{"intermediate_size": 192, "norm_place": "pre", "positions": "learned+rope", "qk_norm": false, "lr_mult_down": 1.5, "lr_head": 0.00842, "max_grad_norm": 2.0, "decay_fraction": 0.782, "final_lr_fraction": 0.02, "doc_mask": true, "max_steps": 5145}
Each number is 128 + 24 x the weight over its row's rms, rounded and kept within 0 to 255. Layers, rows and columns count from 0. The size above them is the row's rms in percent of the matrix's.

# layer 2 MLP down, 64x192, rms 0.218, rows 0-63, columns 0-63
size [102  99  98  94  98 110 100  97 101 109  93  99  97  99 105  97  92  92 100 107 104  97 104  91 108  91  99  92  95 114  99  98 105  97  91  97  93 113  98 101  99  95 102  97 100 108 103 102  92  96 104 100  93 101 117 116  96 103  98 101  95  94 103 100]
[[132 119 102 102 151 148 108 104  90 156  75  96 118 102 108 127 158  99 149  99 101  96 137 120 166 176 116 179 145 131 130 109 181  66  97 119 113 142 115 147 113 124 117 125 116  58 126 123 131 124  99 147 159 156 129 155 138 116 143 151 114 122 139 143]
 [148 123 132 129 132 122 144 118 130 116 154  85  66 133 131  94 133 153 160 146 110 153 116 146 159 163 136 130 107 144 137 124 147 165 127 112 123 118 151 165  86 143  93 145 160 131 137 148 129  62 121 142 167  98 176 135 128 135 131 111 135 126 150 112]
 [126 121 126  92 145 168 134 101 113 115 115 159 109 156 138 132 101 124 116  96 127  98 132 143  98 135 117 106 155 186 144 146 134 166  91 104 126 126 118 117 109 105  68  93 112 129 158 145  91 127 108 127 106 105 113 107 109 135 121 126 102  76 126 149]
 [ 91 133 139 128 121 118 111 109 103 137 145 134 124 127  94 166 118 118 172 105 129 118 135 120 157 163 139 138  78 113 126 106 125  93 123 139  98 139 104 141 163  94 166 134 111 144  73 150 116 124 146 109 160 138 133 117 102 147 123 104 107 131 122 122]
 [127 168 112 160  96 136 151 133 127 146 154 137 126 138 172 125 140  86 145 168 166 134 116 135 159 150 132 143 157 166  84 167 107 126 144 140 133 148 108 118 132  84 127 129 131  90 143 136 114 138 157 171 132 160  93 114 124  99 115 105 148 178 153 136]
 [109 124 124 120 114 135 118 108 112 121  96 171 105 101 132 102 125 162 117 161 139 126 140 134 151 154 162 136 135 135 100 153 126 121 117 147 109 102 146 104 100 126  96 136 129 148 131 127 107 120 162 128  96 156 148 100 131 113 103  89 103 134 124 156]
 [132 168 124 143 121 113 154 129 157 132 120 122 147  92 160 109  84 133  91 123 113 156 124 123  98 164 142 128  95 115  97 136  97 142 141 145 134 133 129 118 143 108 122 128 124 134 125 134 154  83 176 147 141 133 136 130 148 147 163 134 138 111 123 174]
 [ 86 141 137 109 108 132 137  61 100 128 138 117 134 120  65 112 146 128 149 101 154 139 109 140 130 106  97 120 124 135 149  96 127 115 128 140  92 107 162 108 138 154 113 109  71 131 165 137 152 112 158 129 181 142 150 131 121 136 109 100 145 100  85 122]
 [129 139 123 115 120 118 122 143 124 120 128 134 139 137 100 107 146 135 102 133 153 144 146 138 160 135 101 121 121  95 156 107 136 148 147 133 161 148 100 127 148 133 148 140 139 115 112 106 153 123 153 133 140 164 161 135 124 194 142 175 142 124 106  89]
 [145 115 136 154 138 139 134 184 159  85 105 117 116  99 120 143 111 156  80 169 158 130 115 166  93 140 119 167 152 160 109 103 127  94 137 127 149 140 144 131 124 152  99 146 138 136 108 143 162 105 117 125 134 122 155 152 139 149 163 150 146 126 139 128]
 [178 140 130 133 120 102 163 131 137 179 157 135 138 100  87 152 149 139 132 105 151 107 133 140 123 111 124 116 114 171 112 117  97 136 152 152 130 130  94 123 129 120 132 129 103  98 155 135 112 173 100 132 120  88  96 166 148 114 117  85  92 110  97 158]
 [ 87 103 103  99 145 126 102 123 127 129 119 133 118 102 111 127 141  92 125 161 147 116  75 149  87 186 126 125 126 141 140 112 151 152 127 130 140 112 106 144 157 103 142 126 131 146 123 119 113 119 170  90 165 134 102 112 107 109 116  84 112 104 106  95]
 [148 116 136 128 138 135 129 139 122 140 160 183 150 125 127 108 105 161  84 131 119 162 102 131 157 103 130 144 123 132 163 122 103 107 140 135 169 143  86  81 131 152 164 149 125 116 131 124 163 134 128 141 135 131 114 136  95 118 112 133 130 153 129 131]
 [104 114 145 137 144 145 154 146  67 152 133 116  87 173 112 107 138 126 131 176 129 125 146 149 141 140 138 124 127  94  84 102 122 129 148 101 103 164 100 106 145 127 170 113 139 116  91 104 129 137 184 111 157 138 128  91 152 105 139 162 109 137 108 141]
 [160 104 122 114 149 139 101 119 115 192  68 105 107 128  93 131 107  88 124  93 126  97 153 128 140 124 153  94 123 142 133 145  84 142  96 103 104 151 144 161 154 136  75 134 157 144 119 147 122  97 113 123 145 111 163 138 126 147 135 106 154 151 101 108]
 [126 106 123 120 148 136 122 163 115 102 133 141 116  87 130 141 116 114 118 111 136 125 109 143 117 129 145 127 164  92 109 111 135  89 137 130 158 125 149 108 114  84 135 129 122 141 153 103 108 168 137 154 150 157 121  92 134 120 145 114 120 103 149 123]
 [133 199 136 147 129 130 132 152 144 116 134 146  66 169 145 140 125 156 114 143 138 125 122 183 100 123 137 140 121 131 110 105 130  94 110  88 110 144 160 118 155 113 133 122 154 146 130 127  95  92  97 131 196 113  99 144 135 114 119 122 157 143 122 130]
 [164 141  88  93 172 162  84 122  97 111 159 125 129 127 112  97 148 122 136 166 114 151 161  94 160 132 129 113  86 112 129 138  95 155 153 107 128 123 142 156 152 107  66 139  76  89 173 103 118 108 128 126 117 116 121  77 134 175 140 119 149 121 130 134]
 [135 148 104 134 132 137 157 117 148  92 129 194 130 133 155 128  74 102 132 189 149 125  70 118  90 101 143 145 173 130 103 127 110  96 117 116 118 104 136 114 107 116 174 115 105 114 103  88 121 136 130 101 140 194 118 103 119 106 172 123 104 119 113 133]
 [150 148  94 159 153  94 149 142 108 112  96 126 131 136 119 114  94 125 147 114  92 131 181 175 164 119 170 136 160 136 127 113 119 114 135 144 111  91 126 162  97 143 158 161 143 104  99 143 165 121 141 124 125 132 105 151 119 104 105 135 124 144 119 150]
 [119 118 116  95  85 168 140 121 136 154 142 182 113 141 113 113 123 136 122 126 128 123  97 130 173 146 105  94  65 110  62 121 144 121 114 153 125 105 138 155 152 159 116 107 131 111 142 115 121  94  98 144 103 103 103 108  92 192 144 121 103 117 121  90]
 [137 110 111 139 137 145 127 146 134 152 155 121 121 186 142  91 156 131 131 151  87  78 132  94 146  92 155 137 157 123 120  66 143 152 144 148 101 100  96 140 143 115 117 122 162 125 125 109 130 140 105 117 125  83 167 157  97 119 138 114  73 110 120 117]
 [141 179  97 114 102 149 152 169 156 160  84 136 126 147 115 151 120 138 113 108  97 158 156 172 119 149 138 148 150  98 171 115 121 133  88 150 178 161 139  88 142 183  90 191 150 154  74 133 131 136 141 162 173 124 155 103 145 119 108 149 149 138 139 163]
 [ 92 123  87  96  94  98 144  72 134 116  96 129 162 123 147 124 152 165 154 158 115 126 169 136 139 139 102 140 103 116 110  99 152 130  89 140 136 132 123  82 124 152 141 140 110 117 101 157 139 133  89 115  45 106 105 153 157 136 107 154  93 117 133 119]
 [105 100  94  84 104 144 117 125 141 165 137 118 161 150 137 127  88 111 174 112 119 151  91  94 151  97 141 115 133 131 104 104 117 107 135  98  87  95 121 145 123 119  97 122 101 134 109  92 114 130 111 107 125 195 131 115 133  66 110  93  99 114 101 131]
 [125 119 123  84 111 123 115 108  97 124 184 123  94 115 106 119 126 124 129  78 113 156  80 138 142 124 126 114 123 115 129 146 138 167 142 108 115 123 114 135 129 121 133 113 193 120 109  96 155 138  90 150 149 145 137 145 122 159 100 118 170 138  96 152]
 [105 161 101 143 129 118 135 124 139 118 140 161 112 102 140 123 153 165 139 157 107 103 181 106 120 103 157 117 122 221 124 137 156 124 120 139 140 110 139 124 144 134 153 133 132 130 128 151 135 116 110 123 157 102  84 116 143 100  95  69  93 180  87 127]
 [150  96 173 101 133 135 108 170 125 144  83 139 155 127 107 120 136 133 187 152 149 121 117 148 125 122 142 125 133 103  85 166 105 133 138 122 112 137 116 134 143 169 101 117 126  93 149 131 131 111 126 139 111 192 133 129 145 114 141 173 125 139 134 137]
 [137 123 166 152 126 135 154 131  69 108 153  97 128 131 183 152 137 124 101 108 179 135 101  99 138 108 174 142 106 108 119 136 141 134 137 114 117 127 136 154 125 138 146 116 144 164 117 103 129 117  80 122 167 112 122 191 118 130 150 155 101 102 120 122]
 [161 124 158 175 161  77 154 106 134 115 114 147 116 154 151 134 172  83 129 132 130 102 145 127 114 115 152 125 160 166 135 110 151 120 105 157 135  73 105  92 119 124  96 121 143  95  93 146 123 141 139 110 138 140 160 114 165 143 103 150 135 133 154 137]
 [157 114 148 131 117 146 146 120 108 101 149  84 111 135 156 149 134 105 121 140 122 140 175 114  85 169 186 134  96 164 117 176 139 129 127 141 134 129 131 129 122 142 139 118 151 147 143 161 108 110 110 113 137 111 133 134 125 155 103 133  93 132 124 125]
 [144 138 150 152 150 165 121 108 119 109 162 149 176 157 114  92  81  86 124 103 160 105 136  98 145  98 113 151 123 116 129 114 134 142 158 110 159 149 158 141  98 145 116 116  97 105 114 134 123  74 134 107  86 115 122 136 160 135 121 114 104 142 130 116]
 [111 128 142 100 142 161 142 126 103 133 129 130  95 112 180  80 154 121 143 130 149 107 151 167 147 145 167 111 120 167 114 170 124  92 127  82  91 109 137 110 107 154  99 115 130 116 107 115 100 119 111 103 116 155 146 143 128 118 138 132 141 116 122 131]
 [156  88 134 134 152 118 127 128 146 129 128  91 148 110 118 129 128 118  98  63 135 115 152 149 117 156 130 139  98 141 124 171 172 108 117 159 161 162 114 143 109 149 155 113 155 135 142  92 111 117 141 109 148 100 163 100 129 121 140 156 129 100 141 146]
 [103 137 195 127 156 117 124 157  73 112 152 124  93 116 163 117 115 125 114 108 136 100 120 122 156 109 113 142 122 142 109 119 151 116 172 180 152 125 110 136 142 178 119 140 137  89 165 122 150 105  94 120 101 116 123 133 143  92 151 123 158 159 164  99]
 [110 151 127 162  92 122 102 131 155 122 139 124 202 149 140 124 149 134 110 139 138 110 109  81 139 131 131 136 147 151 155 120 163 117 125 108 102 101 173  91 154 118 133 134 157 148 128 142  94 139 170 142 128 136 135  96 104 132 125  72 160 118 123 137]
 [163 101 101  91  75 166 122 142 102 116 187 103 162 149 153 111 140 134 138  96 103 178 141 111 127  90 113  83 159 141 107  92 107 149 162 117 147 146 106 108  83 126 148 130 142 151 140 146 146 141 127 131 122 122 129 129 164 132 134 139 128 135 106 116]
 [ 76 110 108 100 141 141  85 117 145 132 142 147 129 100 136 132  78  76 111 118 145 109 130  94 132 110  87 151 121  95 101 104 126  88 122 137 117 139 160 129  96 148 141  88  98 164 138 156 131 102 112 104 161 153 130 138 117 100 132 162 142 128 146 162]
 [100 109 146  96 131  96  56 134 168 117  70 128 149 108 170 130 141 163 140 140 130 123 131 104  99  69 129 146 108 139 117 174 145 122 145 150 143 118 164 136 131 144 128 117 144 134  99 112 147  85 126 148 144 115 124 114 127  87 128 128 139 155 132  82]
 [111 108 151 118  93  91 101 129 132 126 169 107 127 112 137 105 101 138 128 104 145 134 127  84 161 104 165 120 116 138  88 109 119 122 142 120 139 164 112 157 146 120 120 125 123 111 151 145 139 144 138 125 154 200 153  96 107  81 121 115 139 162 180 170]
 [151 106  92 152 100 132 133 137 122 124 120  67 118 137 143 116 120 117 136 134  89 146 126 107  99 113 125  94 127 120 161 162  91 142 120 125  90 167 127  71 175 140 105 122 152 153 124 104 113 158 115 117  94  74 101  81  98 117 147 117 140  92 135  73]
 [125 135 101 137 194 141 133 113 139 159 109  97 126 142 117 138  56 129  97 154 118 125 138 125 149  90 162 142 190 134 131 124 175 107 151 144 105 107 122 130 134 139 145 127 107 171 108 142 131 100  94 115  94 125 107 128 131 111  97 151 140 133 145 156]
 [133 150 132 122  70 105 167  98  79 119 146 141 112 126 112 148 116  85 123 126 157 142 143 187 108 149 103 128 160 103 156 119 127 165 133 135 127 127  88  97 127 139 148 124 162  81 139 118 149 131 120 138 113 146 117 183 131 112 151 123 171 130 140 128]
 [140 122 152  85 123  93 133 102 153 138 111 150 110 104  98 168 117 151 152 137 158 132 110 154  81 148 155 157 164 121 112  93 129 110  71 176 110 119 116  82 111  94 113 107  77 158 112 111  77 114  98 147 150 103 133  88 140 108  96 135 108 105 115 104]
 [150 155 108 124  81 121 145 130 190  71  88 141  74 133 168 147 132 155 126 154 117 124 107 123 142 101  75 104 130 121 157 132 123 100 104 103 115 162 114  73  93 114 119 104  81 101 160 126 148 114 132 124 158 107 112  76 135 112 143 125 141 145  94  91]
 [130 162 116 106 160  95 112 140 154  87 115 126 106 128 107 134 119 173 122  98  72 114 135 139  97 114 135  95  97  99 117  93 103 102 135 110 136 137 127 118 163 128  92 122 137 125 130 147 128 124 122 137 163 128 130 133 133 160  81  98 151 123 139  87]
 [152  85 155 133 129 123  92 123 130 140 157  83 128 138 128 136 145 166 175 155 109 173 149 162 121 145 143 130 101 115 136 141  85 152 111 111 102 107  84 144 120 151 138  92 128 130 109  94 150 117 130 120 116 148 125 168 134 105  99 173 117 120 131 126]
 [130 115 122 167 153 146 137 128  83 155 147 126 131 140 121 122 115 134 128 139 122 139 125 155 125 147 184  98 132 111 132 169 133 140 114 157 112 122 134 108 145 181 162 150 139 118  97 133 146 141 117 125 121 118 124 133 188  92 102 125 163 132 100  98]
 [124  97 169 114 152 149 163 140 147 151 118 139 102 109 131 125 141 147 110  91 129 101 128 126 127 123 148 145 116 170 153 107  97 168 138 141 166 179 141 125 107 124 155 100 121 148  70 179 143 129 136  84 109 129 151 106 122 162 160 152 158 125 143 133]
 [128 138 139  91 109 173 139 116 134 150 153 126 126 120 154 118 150 148 137 106 146 108  87 129  97 161 133 130 140 155  94 175  80  85 167 124 124 171 110 100 134 116 126 118 130 161 160 158 101 136 108 148  83 165  85 133 122 110 137 115 121 122  95 107]
 [110 109 153 130 138 130 152 118 101 113 156  90 136 111  91 145 155  91 140 105 110  88 122 116 158 151 136 144 140 147 138 122 123  74 150 108 138  85 129 172 110 124 144 153 121 141 106 151 126  75 133 132 117 133  92 135 147 105  92 132 127 125 160  98]
 [139 122 163 126 122 114 160 120 119 154 109 140  94 126 188 118 140 144 147 148 129 124 126 133 149 114  69 127 125 123 129 173 143 115 100 126 104 148 134 145 115 179 160 142 146 148 142  94 124  92 119 132 112  99 109 130 100 131  82 147 146 144 138  93]
 [113 138 191 120 155 127 127 107 131 130 172 123 112 127 141  76 160 102 142 105  96 115 135 144 119 160  92  93 150  89  74  72 168 130  97  61 131 136 164  96 140 136 137 130 145 126 121 121 142  90 115  89 116 107 107 129 168  96 101 102 129 126 116 174]
 [129 109 213 163 118 107  95 153 136 138 121  86 135  88 168 165  95 168 110 121 151 115 144 152 168 146 139 153 153 125 124 140 155 135 128 128 127 100 126 119 144 107 118 128 183 141 136 131  87 115 123 109 132 151 140 127 161 126 160 163 123 142 176 119]
 [ 90 142 124 119 119 122 127 120 129 111 110 112 166 125 155 159 150 135 104 124 131 158 177 125  81 102 172 139  95  93 120  94 117 141  87 135 161 146 166 115 119 107 101 129 128 139  96 137 122 138 147 136 106 108 118 128 119 161 138 138 108 141 159  98]
 [121 128 122 100 151 131 129 117 116 118 149 144  91 136 122 117 148 134 156 142 148  94 133 122 109  79 178 115  79 155 110 155 125 148 152 149 110 133 145 142 118  69 130 105 126 106 110 146 107 115 120 119 117 110 135 144 115 142 109 126 121 109 110 163]
 [ 95 180 163 107 145 133  93  98 115 139 119 150 138 140  62 163 113 142 151 131 119 134 117 137 107 123 141 115 116 159 158 103 200 137 113 152 141  91 116 118 123  91 106 137 143 124  83 111 119 124  93 144  99 127 105 167 108 172 133 128 132 138 104 146]
 [151 101 142 163 166 154 147 100 200 143  94 120 133 159 152  68 151 113 116 141  76 126 148  85 123 151 133 155  73 142 153 133 156  72 143 119 104 126 177 126 124 123 145 172 135 106 119 111 119 156 178 125 193 184 122 103 153 100 138 121 103 108 181  95]
 [158 118  96 168 128  61 149 145 112 133 145 126 140 130 143 134  96 156 117 158 150 111 149 126 162 120 151 122 115  85 153  79 145 152 146 113 117  91  93 100 163  84  89 152 118 139 128 106 112 183 136 145 129 141 148 145 103 161 148 178 111 141 112 154]
 [131 112  98 120 156  85 114 151 142 126 125 133 164 177  84 118 177 152 103 141 109 133 174 101 156 104  96 127 133  80 152 128 124 101  97 167 168 136 115 171 160 134 125 125  99 149  94 114 136 144 185  82 108 141 135 134 131 116 107 132  99 100 146 127]
 [113 148 102 117 105 137 118 137 146 114 128 145 155 163 122 172 145 113 118 100  87 114 138 140 138 144 112 119  88 100 111 146 136 207 122  99 158 133 127 131 125 138 150 117  97 140 154 153 134 148 116 137 134  65  81 157 139 160 115 137 155 145 128 155]
 [123  89  76 142 129 111 129 113 137 123  98 181 156 142 128 144 122 105 131 153 115 142  53 124  68 139 137 161 126 133 148 116 140 147 116 119 109 123 132 126 124 132 139 162 119 149 112 125 133 159 126 127 124 168  94 118 117 141 188 111 148 123 127 105]
 [ 90 133 115 138 135 117 155 168 125 109 106 127  94  94 161 133 136 114 120 152 143 164 142 116 123 135 101 101 138 140 148 136 112 166 125  78 101 178  85 104 110 106  90 144 138 101 159  92 138 119 117 138 110 113 128 113 118  53 112 105  83 144 116 146]
 [130 170 144 149  71  90 113 111 118 150 106 112 165 138  91 178 155 106 165 149 141 121 135  88  98 148 111 141 117 119 134 145  74 164 144 149 138 132 118 139 160 130 137 117 139 141 174 119 155 131 109 140 117 116 147 122 167 144 175 157 145 162 103 142]]